From a checkpoint of a small transformer trained on Wikipedia.
Size: 16 layers, width 192, 6 heads of 32, MLP 512 SwiGLU, vocabulary 1024, 7.48M parameters.
Architecture: RMSNorm before each block, no biases in attention or MLP, untied embeddings.
Training: a variant of SOAP for these matrices, 140M tokens, 5910 steps.
Each number is 50 + 12 x the weight over its row's rms, rounded and kept within 0 to 99. Layers, rows and columns count from 0. The size before them is the row's rms in percent of the matrix's.

# layer 8 MLP down (transposed), 512x192, rms 0.294, rows 272-294, columns 0-47
108:50 42 53 57 42 37 79 34 46 61 62 50 51 53 52 53 44 58 61 43 51 35 67 53 23 44 39 46 77 71 72 55 61 31 71 61 59 61 40 42 57 52 40 29 40 68 61 74
108:51 54 60 70 56 38 51 63 57 61 29 45 35 33 30 55 47 61 38 41 53 42 66 53 30 40 64 72 26 59 36 48 33 38 57 55 45 40 48 62 48 61 60 31 53 46 64 64
100:58 33 45 57 39 45 50 48 38 63 45 55 59 64 38 55 52 69 80 34 43 45 37 47 37 53 44 50 49 38 48 45 45 34 31 38 48 52 49 58 48 35 34 55 45 69 44 43
097:32 52 54 64 63 62 57 45 50 40 26 33 46 56 65 41 41 38 44 41 43 42 32 48 24 67 50 43 50 67 35 46 57 61 48 45 46 56 38 37 25 61 60 48 49 47 41 60
102:51 41 61 50 28 49 36 50 35 57 33 46 54 59 79 57 53 43 38 45 53 31 47 44 45 54 65 73 44 52 55 68 39 67 49 45 45 61 30 50 40 38 51 46 61 62 48 53
108:43 50 61 45 39 57 59 42 25 39 46 30 61 49 38 58 50 40 58 70 47 34 55 49 56 41 41 45 49 44 35 65 51 70 25 58 56 64 36 18 52 64 47 45 65 34 48 49
098:65 59 49 58 44 53 51 64 73 46 76 61 54 38 58 50 54 35 64 44 64 25 58 48 48 48 59 48 44 44 38 53 45 30 59 41 43 37 33 65 29 35 32 55 46 55 53 62
100:45 54 60 50 32 27 45 61 33 61 42 48 45 71 49 61 73 74 66 47 54 37 63 51 52 42 65 35 50 52 53 54 54 65 62 44 43 61 67 63 49 56 55 23 54 48 48 35
097:44 48 45 55 50 47 42 60 35 37 52 32 50 78 42 38 45 40 41 54 53 60 67 24 50 43 49 46 47 60 43 43 48 50 47 66 60 37 53 64 45 43 61 56 59 51 53 60
105:45 31 54 33 68 59 54 40 53 63 59 74 54 70 46 43 36 46 19 48 61 42 41 31 52 67 46 47 41 34 51 63 27 57 41 59 39 65 61 34 38 46 79 40 45 51 42 37
105:69 55 37 61 58 26 58 33 40 75 34 35 51 55 42 50 49 79 55 19 49 66 38 58 46 74 37 53 65 65 57 51 51 46 32 56 58 60 59 34 54 60 48 48 49 37 74 63
100:29 67 59 54 66 52 30 43 58 63 30 30 40 24 47 42 60 59 49 50 67 41 27 35 67 62 41 58 63 55 47 68 60 66 52 37 58 38 54 40 53 47 38 55 43 57 51 56
098:35 45 44 58 46 51 64 45 72 47 53 49 55 67 64 52 53 52 54 58 39 47 44 54 50 56 48 37 51 51 63 39 29 45 58 39 45 57 28 28 57 68 53 40 39 68 50 55
104:56 34 48 55 40 29 61 62 36 50 52 41 56 48 34 59 62 59 42 49 42 49 41 49 50 26 28 64 50 54 57 34 18 46 49 63 65 62 57 44 67 56 62 49 75 53 49 36
097:64 49 43 55 59 48 39 55 62 30 44 70 36 64 55 44 50 46 48 34 48 64 48 53 33 24 52 48 49 60 40 33 35 25 45 42 51 52 52 35 51 59 58 51 42 62 54 43
098:56 32 48 17 37 52 39 59 42 61 65 36 70 35 43 52 53 54 53 80 48 44 31 66 45 46 47 48 45 61 49 61 42 53 51 63 62 43 47 37 62 53 74 68 51 50 41 33
095:44 26 22 37 38 59 60 53 35 45 74 37 45 63 40 43 55 41 52 67 42 67 43 75 10 58 55 72 59 55 34 40 62 44 50 25 51 48 57 52 31 72 59 37 58 48 59 47
096:52 49 40 57 46 59 77 66 48 39 62 57 63 64 39 34 61 32 46 57 38 55 60 31 28 61 42 38 46 65 50 41 48 44 45 44 49 33 20 43 31 51 57 25 42 54 58 62
100:37 51 63 38 57 24 44 40 56 43 57 33 52 51 52 15 40 41 45 53 68 57 45 60 46 47 61 46 45 35 55 56 23 42 35 39 63 51 39 63 30 30 52 69 42 37 36 69
102:56 28 45 63 35 47 53 51 30 37 67 76 31 36 54 63 55 37 43 52 53 70 48 12 53 47 41 30 51 51 43 60 63 55 49 48 52 60 56 46 50 52 62 44 55 45 49 40
102:54 29 23 40 44 65 44 63 56 14 61 66 70 37 57 50 46 43 68 58 45 49 59 51 43 62 32 49 66 49 41 62 61 34 51 54 72 31 65 30 54 54 60 35 62 52 38 48
102:43 55 72 45 68 52 54 44 67 54 29 78 45 37 46 54 26 75 61 54 43 52 54 50 47 54 44 59 74 45 59 36 42 37 37 50 59 52 47 57 53 54 47 49 51 63 49 47
101:51 57 42 60 52 60 67 39 66 48 57 50 35 53 70 56 48 21 58 42 54 45 39 40 36 58 34 50 41 55 33 29 22 32 60 56 69 54 48 44 52 70 53 68 37 46 68 39
# layer 8 MLP gate, 512x192, rms 0.302, rows 273-295, columns 0-47
105:40 57 45 19 27 42 55 50 46 42 54 69 45 56 36 84 44 31 62 50 37 32 44 43 48 41 25 32 38 72 39 45 64 57 40 50 37 62 60 66 62 39 56 50 60 59 40 60
095:50 61 58 47 47 54 64 61 43 47 36 72 65 33 53 53 43 49 28 46 79 52 78 59 38 36 65 78 41 47 57 63 46 74 39 73 50 47 57 65 52 60 51 33 40 54 52 57
101:37 71 57 56 57 41 33 63 38 47 63 51 59 65 35 16 60 58 51 42 54 61 49 63 54 39 64 50 66 59 59 51 40 49 39 35 44 86 60 63 43 56 46 51 70 60 47 65
106:56 42 55 65 45 62 39 58 47 42 54 50 45 54 49 69 59 48 44 54 46 42 49 45 29 59 57 57 42 50 51 33 51 46 48 49 44 39 59 66 48 60 51 49 46 43 34 42
106:45 43 40 29 29 47 44 19 52 44 38 77 60 47 54 64 66 57 31 56 28 48 32 41 47 64 37 51 60 36 42 56 65 36 48 42 55 48 57 48 56 50 44 39 43 27 70 59
093:39 41 48 60 62 47 56 55 50 43 53 44 32 61 53 77 51 47 78 40 52 36 69 64 54 56 52 59 43 18 17 28 58 69 55 60 63 39 43 42 63 46 63 39 63 60 41 38
103:48 36 41 63 48 35 44 44 70 57 57 61 61 37 50 49 44 46 53 73 30 69 66 47 53 34 46 46 41 48 63 61 61 57 65 53 40 47 59 46 66 53 44 60 47 59 45 45
097:63 61 33 63 54 43 35 43 54 30 52 46 54 25 55 27 31 62 52 39 46 61 31 69 58 63 64 53 55 58 61 68 54 46 60 76 49 55 63 62 39 50 56 27 47 56 36 33
096:49 38 47 54 65 82 42 31 59 40 43 38 47 57 54 46 35 53 41 66 71 45 66 64 39 26 63 66 63 54 41 63 38 50 51 49 44 37 68 34 47 60 50 55 26 24 58 27
101:42 22 51 49 56 47 62 48 50 38 33 47 30 36 36 66 52 52 49 93 42 71 44 37 36 25 58 41 35 43 51 78 71 50 51 67 77 51 67 20 66 56 61 56 44 54 49 58
100:46 66 60 59 41 37 42 57 51 23 43 53 58 64 37 58 51 35 46 45 61 51 48 46 42 68 57 31 54 65 60 44 53 49 54 36 53 39 60 48 36 55 39 32 78 52 72 62
103:35 43 45 58 49 49 42 61 14 30 62 43 51 60 66 54 58 40 55 62 43 52 40 54 48 28 72 53 60 66 58 44 58 55 25 45 83 65 66 56 20 58 44 45 57 54 32 80
108:49 45 54 31 50 39 24 47 54 49 38 50 32 42 30 57 32 70 55 63 62 38 64 34 62 55 48 67 39 56 37 62 68 28 30 31 70 40 36 38 62 42 39 41 50 48 58 44
088:55 37 51 56 43 61 63 70 63 39 31 63 77 71 38 46 44 53 36 42 41 52 55 38 50 41 35 60 37 33 38 54 74 34 34 52 41 45 69 54 37 46 35 66 40 44 47 14
107:55 29 56 55 36 63 70 37 58 41 42 76 34 56 49 47 59 50 35 49 41 35 51 43 47 59 61 62 36 40 42 47 62 58 28 55 51 56 54 64 72 47 50 63 30 38 36 42
095:38 17 44 36 75 65 31 70 54 60 76 63 40 51 42 49 47 43 63 43 29 28 21 75 64 56 45 46 60 62 49 51 36 58 39 52 64 54 40 42 37 47 36 43 51 47 57 56
098:22 30 38 33 57 46 46 62 41 74 48 61 58 34 45 58 41 47 43 50 66 42 39 62 47 66 53 68 55 44 51 63 42 43 21 43 49 62 51 43 33 48 70 50 47 66 45 35
096:28 40 55 68 43 44 45 38 48 82 33 40 70 56 55 41 61 59 54 67 59 63 46 48 43 47 48 49 49 51 63 57 61 36 48 53 62 51 54 54 41 67 45 57 50 58 47 21
095:56 36 69 36 62 59 61 55 41 41 41 37 39 32 60 55 58 58 44 41 32 60 46 49 56 42 48 44 65 23 40 57 52 48 50 58 69 38 73 41 63 51 68 49 63 59 46 51
099:35 34 48 52 51 65 52 60 49 43 43 43 41 53 46 62 70 34 62 41 55 53 43 59 59 62 50 46 38 59 53 72 33 25 31 54 58 72 54 45 50 49 46 50 47 37 56 37
106:72 48 50 56 35 43 42 73 45 38 57 56 63 32 45 60 50 45 42 67 33 51 40 48 77 52 45 60 66 69 64 53 50 55 51 32 47 47 52 50 63 50 60 64 46 54 25 32
098:37 45 48 39 66 65 49 53 40 55 44 31 65 38 75 57 81 63 55 44 51 54 39 62 72 34 56 44 45 48 53 34 39 53 43 52 37 61 30 53 70 30 40 37 33 71 63 36
094:68 70 48 27 61 28 43 65 57 52 64 59 38 50 67 49 70 54 44 43 34 35 48 39 53 46 43 47 58 38 34 53 58 45 45 58 48 36 47 52 70 28 60 49 50 40 30 22
# layer 8 MLP up, 512x192, rms 0.293, rows 273-294, columns 0-47
103:13 46 32 57 57 43 44 36 65 62 35 61 33 66 50 46 35 67 57 63 59 52 41 31 37 56 56 55 53 38 63 46 50 48 46 67 55 61 75 40 37 37 53 40 56 57 53 47
097:50 53 37 62 57 48 59 66 41 41 36 51 54 38 39 51 68 62 60 59 69 51 47 56 49 45 32 71 44 58 50 41 46 24 57 45 46 47 52 54 48 48 50 56 61 62 42 41
101:51 69 21 29 45 65 36 37 49 46 57 61 49 57 36 41 44 60 53 54 48 26 64 45 48 72 58 57 31 53 60 64 47 59 51 61 38 67 40 53 47 52 36 50 48 49 56 55
104:50 56 50 43 53 75 38 54 54 42 36 52 46 38 33 59 40 72 47 31 35 47 67 31 39 49 42 61 42 54 65 56 40 41 35 70 39 64 49 73 42 65 50 61 59 67 50 38
115:49 35 39 46 63 56 66 40 44 58 50 59 63 58 50 34 50 44 50 53 50 36 29 45 27 55 60 19 65 52 39 39 59 72 54 59 55 48 34 38 38 48 68 47 53 55 58 67
093:42 49 61 52 37 47 37 44 32 50 58 38 72 75 42 48 47 52 45 65 33 53 61 45 57 68 60 53 67 42 14 66 29 59 51 42 49 28 57 44 65 43 62 68 48 39 39 45
096:55 36 57 36 58 61 62 38 30 60 37 46 38 55 53 61 59 46 43 43 37 58 45 12 55 71 37 61 73 46 40 53 33 39 45 61 63 72 58 59 40 69 54 40 57 38 59 48
092:58 69 35 59 49 50 34 51 58 38 39 68 49 26 60 57 60 56 59 62 46 51 56 65 51 47 47 53 49 42 53 40 76 38 66 43 46 69 62 37 31 46 34 48 34 59 31 48
096:34 54 39 61 38 23 63 38 37 49 51 58 34 41 55 37 52 46 62 60 23 60 53 58 55 43 32 54 59 63 68 33 33 71 33 44 33 65 53 61 50 44 38 87 59 49 45 53
110:50 36 44 46 53 39 52 22 46 46 59 45 37 17 50 53 45 56 45 48 46 57 22 57 63 46 57 53 37 52 67 62 42 76 58 58 46 49 46 40 55 48 47 51 37 56 56 67
099:35 36 60 65 58 67 57 45 49 33 56 43 46 41 51 51 41 54 51 32 37 44 38 50 58 46 67 46 38 31 64 52 63 59 55 57 60 51 73 56 52 41 52 81 42 61 37 39
099:37 32 56 45 65 47 24 39 51 57 72 59 42 41 45 54 40 48 57 48 46 45 61 64 33 33 53 48 51 36 72 32 55 65 43 37 18 52 55 51 67 56 61 51 40 59 57 49
106:37 32 35 57 54 44 58 71 53 60 34 46 56 62 58 37 53 64 66 59 41 40 29 46 41 63 55 59 61 29 52 40 43 54 37 60 72 53 52 51 46 61 31 70 47 38 76 31
092:54 56 68 60 49 59 51 48 24 41 59 39 34 59 39 55 51 40 38 37 33 49 41 51 47 53 55 58 44 36 49 35 76 65 47 57 42 79 38 67 42 32 50 63 67 55 25 48
100:57 50 53 64 39 39 66 44 58 57 29 34 23 39 11 48 36 65 55 59 50 50 66 50 71 50 58 59 56 50 56 61 41 55 61 73 56 65 78 40 35 49 35 50 39 50 29 29
091:54 47 32 46 38 58 35 46 44 61 47 48 64 38 61 74 61 44 36 45 44 68 62 39 29 54 65 72 50 38 47 20 45 61 46 49 46 66 45 34 64 53 47 52 51 29 46 32
099:31 44 57 52 36 47 37 53 53 45 76 61 81 53 48 64 36 91 46 63 39 45 66 33 47 50 63 61 37 58 65 64 43 39 60 59 49 52 40 64 36 48 72 42 62 30 42 40
104:51 45 57 65 45 75 63 23 51 62 42 38 48 53 60 45 62 50 50 56 47 34 42 36 49 37 40 64 33 42 50 55 44 47 44 46 47 24 35 67 64 44 68 55 56 37 52 32
095:49 52 61 60 66 45 44 49 73 50 57 62 43 62 45 91 53 20 23 49 50 45 44 50 52 57 50 60 49 38 71 47 52 40 47 42 38 49 40 58 46 34 53 45 52 51 64 42
097:26 52 59 28 54 42 75 58 69 41 47 40 51 40 47 47 58 58 64 44 58 37 34 54 57 59 61 67 63 46 39 65 45 38 46 47 79 44 58 39 87 34 40 40 67 45 47 54
101:50 79 44 49 52 44 69 44 64 54 31 61 60 64 63 39 43 59 56 64 45 32 46 51 49 44 41 61 58 58 47 47 66 49 34 52 70 86 36 81 54 57 38 51 59 38 32 42
110:39 41 26 62 56 60 44 20 32 57 71 38 56 61 53 59 55 54 40 56 60 78 46 74 39 43 61 44 57 54 57 53 64 53 42 54 27 55 55 38 65 42 41 63 52 49 41 56